{
  "n_kv_head": 5,
  "norm": "rmsnorm",
  "rope_fraction": 1.0,
  "qk_norm": false,
  "init": "uniform",
  "init_std_qkv": 0.0154,
  "optimizer": "soap_variant",
  "weight_decay": 0.22,
  "decay_fraction": 0.853,
  "final_lr_fraction": 0.1,
  "train_tokens": 480100000
}
Each number is 128 + 24 x the weight over its row's rms, rounded and kept within 0 to 255. Layers, rows and columns count from 0. Numbers have three digits each. The size before them is the row's rms in percent of the matrix's.

# layer 7 attention key, 320x320, rms 0.0871, rows 260-276, columns 160-319
092:116132139162112172086141127130142106193172088131157114153155131111163073172115134128122131089086147145123090107147141103107118125137108115169143107059128126126131125106149140167139148138121210118122080091143124162115154137140138140133157116075122142171130149135129146147107121132180163111162175154125083138147129125150165102103118138128148126126127111118065171138149150117149133106113098103055131141107089086163141127122139127124175151074150116149087119146131148117143162115148125
096:177140166112117106119146129088140143104082114157134152138114078149141111131171130100123140147114136115139128176139116097137123153144133107125118083118131158063135132150114120086109140113135122151122114127124102158088139110150055147115111103101100114147093065125156125125095086117126141101131100187084138188130108126139093142131158097142141134174080115143123094113121163121170142089131096163169160111165147139124103109122113176126113150099139147144087144127165125161092113113150138
094:164101131151157122150149123136121145102149110117130135132140119125148159132101134113113090160086118098157142119126068112183150138108119107200197126092126165136089138142149136160109110106118183127109155120171132060146146133189088115154116119137151079124142167062141138124141154112110079129103125103133104144133125125123091126152128116126092137152163167101077127095130116088110133141115133136122141117120163150138117152102124166141116124167125155120094137140091114112146122118129118
098:117122123100116132161154139129144109119098079139115113112132103099127087142141117178134121139120106141114138116174153141096143109135166113104105114147130137110122159122144122135133134121146116122170146132136132134092113132111140162168111131110179130156128161106130117156112129183097134133136086092116125133147119132108134164123122124106132075126173131124142161103098123119112119132108157148136139139121140121128106111140164112106122151145107148153162124107107096177103149115151105
089:102126139109148110168109122139130148089083150122161146123138147123095118102109141091112117141152157129123129068059158133108134081133120126126104113146110086169145109138134150123132176154157147093135113132108087122122116126134182167117111190149093143132098136127147123183149119089155112143091133103073160152137138122096123136132110137173109178134123139155144109160118115134091138097158162125119145137127126124134134082139124142141086138104188107128138130118155135132132126101136122
100:108099107114128079094128102113098108141090127115104141133132127140140098117143157157143151120112117138102139066136144116141125108134141134114133092124100131137120124109147121127069094067118093127136145170166090097096166108162124157133151130107168140093094102133115148107128120068113123179123147160124112096051139147127125156165119159115152079129138114180147126102142110083114134078102111131118126120158130105124166124106106147128115140121129086109178113143108132113111142102114135
101:155110121072193125125118139142102121138117173118120168101134150114137118089144138125103096142081109109131154085146165141136153099143139117111126114170146138123122191116124107096109158147147129115090109157110125118146130141191114117149131104161077098066120129109120090095130107140117124145137138155139125121100133131110086128155121142164050160107109143158139162110103120106128113151178095151147088122121177083174112113086139172079159139154156139121136136160123119111154134118128088
100:131134129116125101133122078107133125098102139102124144144151150155152145126102090129164106100098135150120148123089095134123104117129165182112167151137131144127132067121126123142118154132118148134122137109133100103109142148101125112094141158135112118129097107155124116127156110095122148155109136127100113178139102141131157114126140138139089154139121110138191124125115094152109130095107103092154117135118142105102128082152155125131075152145129123096131110128135141116157124107064133
100:144107125128142115115120090124146112100141103109127156103141145105124124144084154102136126105086123111122152124134111076136143139126081088109106120131129124158097145106140104153121131120120107130133084152092152121128163110159091091101151095123118131121167152116091129136131113139154134125117091122148095118167091137126150105124147111090141105096113143106168144146107102171136118151117124123108101075148142062114105145171109134124148117120174111121098133157156139143140090126159128
108:106099112123067102161116154099145137134164135109237118118139152128133164118087110132180092106148113126086104139113133164122139108109152138113156138141123125149112089109139148148140121129119104140121132116125136115135186160175139094113138144149130101099129142166116148071150170143151115110101168117156125106121097114132127086117134121127095130125095157135141120159137108120104092100081145150146116159084159163094179132089157124164118104125146138124124095146098128126195158141131121
107:091144125087139159101120118088130108153135142106143111116111125113105116141120134090129126108113068146117106095140074116105158115101149103095136096164107089109118127132137113150120158174174138150133105127109149102077132117120115131098129089073117129145173099161078109143101148159169193125126130158147128139137079128153151143123129125141126169157144128135136156124164151139126125080094106158126085112089153131097109120171154129151169155129130103105138082150114121112145134097150119
102:148104129105133111143163128121138157136129173123058171198170126156085167150119127166136109145138092132154136118112089117143107086136155132111146151126098147132094114100124134096097190138153156150187142097101151088103133161107105129173131131154126116150136106114122121118094143086083146132115143124121134114129132129148072108140133121155176190124128135108123132140161169091121115122138100158147150113109139117120135147109101126103142154163119102121136135135118109110150164147078141
103:114124099115136152122112120109094141103125118134158097165074135091134141119141121108141139185105136119135146118141191164081119118141116137118094081163140104146129118105107134142143133135169110171122177098133117134124123134150106126125164135153177082154125125116130135094119114110130116161119147135139132104125093144138101119177155136140120097099157144147139108134141126177128152117122095106148150157095151114114175090099158125134130127119140133116143111093147158144127115104107120
107:134148134134170124102170159114110116169127136132142136122112121090101124103097130085122150151127100080093126126133135146087140119144131122099132124116139142117142125113135108123138146140150124170135195139105126108122159079140140124142119092175118165129163165192088114095113083147112150070129113132143139126088123142102106101122142146135110111115156132125136117153113075104108083104140138136110097101164135126104131140112131147134118144150136142099153125080123119122121152154195157
098:132159122150106132135128107082146093125129137190124130118140106095100113120128122163116109132129114117071163112128145109176104119145082146092095140073084107113118099126086131128151146122161114104094155149157160112080100140121126132134104112113152137134122129111146125139153126120143162150098174124113132134129165148095120125161125099126127094158083145157122117162139149114135137127114114126105133102100144147103129135142079123143138120143125128106130109156121116132118099133109111
103:073167118163114129158153110115149124156114065112152193078126142147127171130118153165110110142184139127129125154120124146137131162133119116127148156117182128138124148165124136117126109146118181144113119127138129148089150108159106122124139161164149143119123117144120112158113088113125113122117114139120142136125146156141125158127147122165134141078125081147093058134106113084143131179163123105179139144152130131138109117146117138083126119152149130155094099127119110161142110111164154
104:122102172162195112109136130145129140097105149092127141152131138121171156128149156136156127139139131076116090097134184176129120147171141144143140090132120105170150151059112132067137105161120084127134056132162171112151117119107162172123126116111120149109074116120116104140140145095149148156116137148102115118085120152117100154156120126113111138110120141143120099108149096144087140130129173163147099108166099143158135118139122138139086142158134111130127124106124149110127154159153164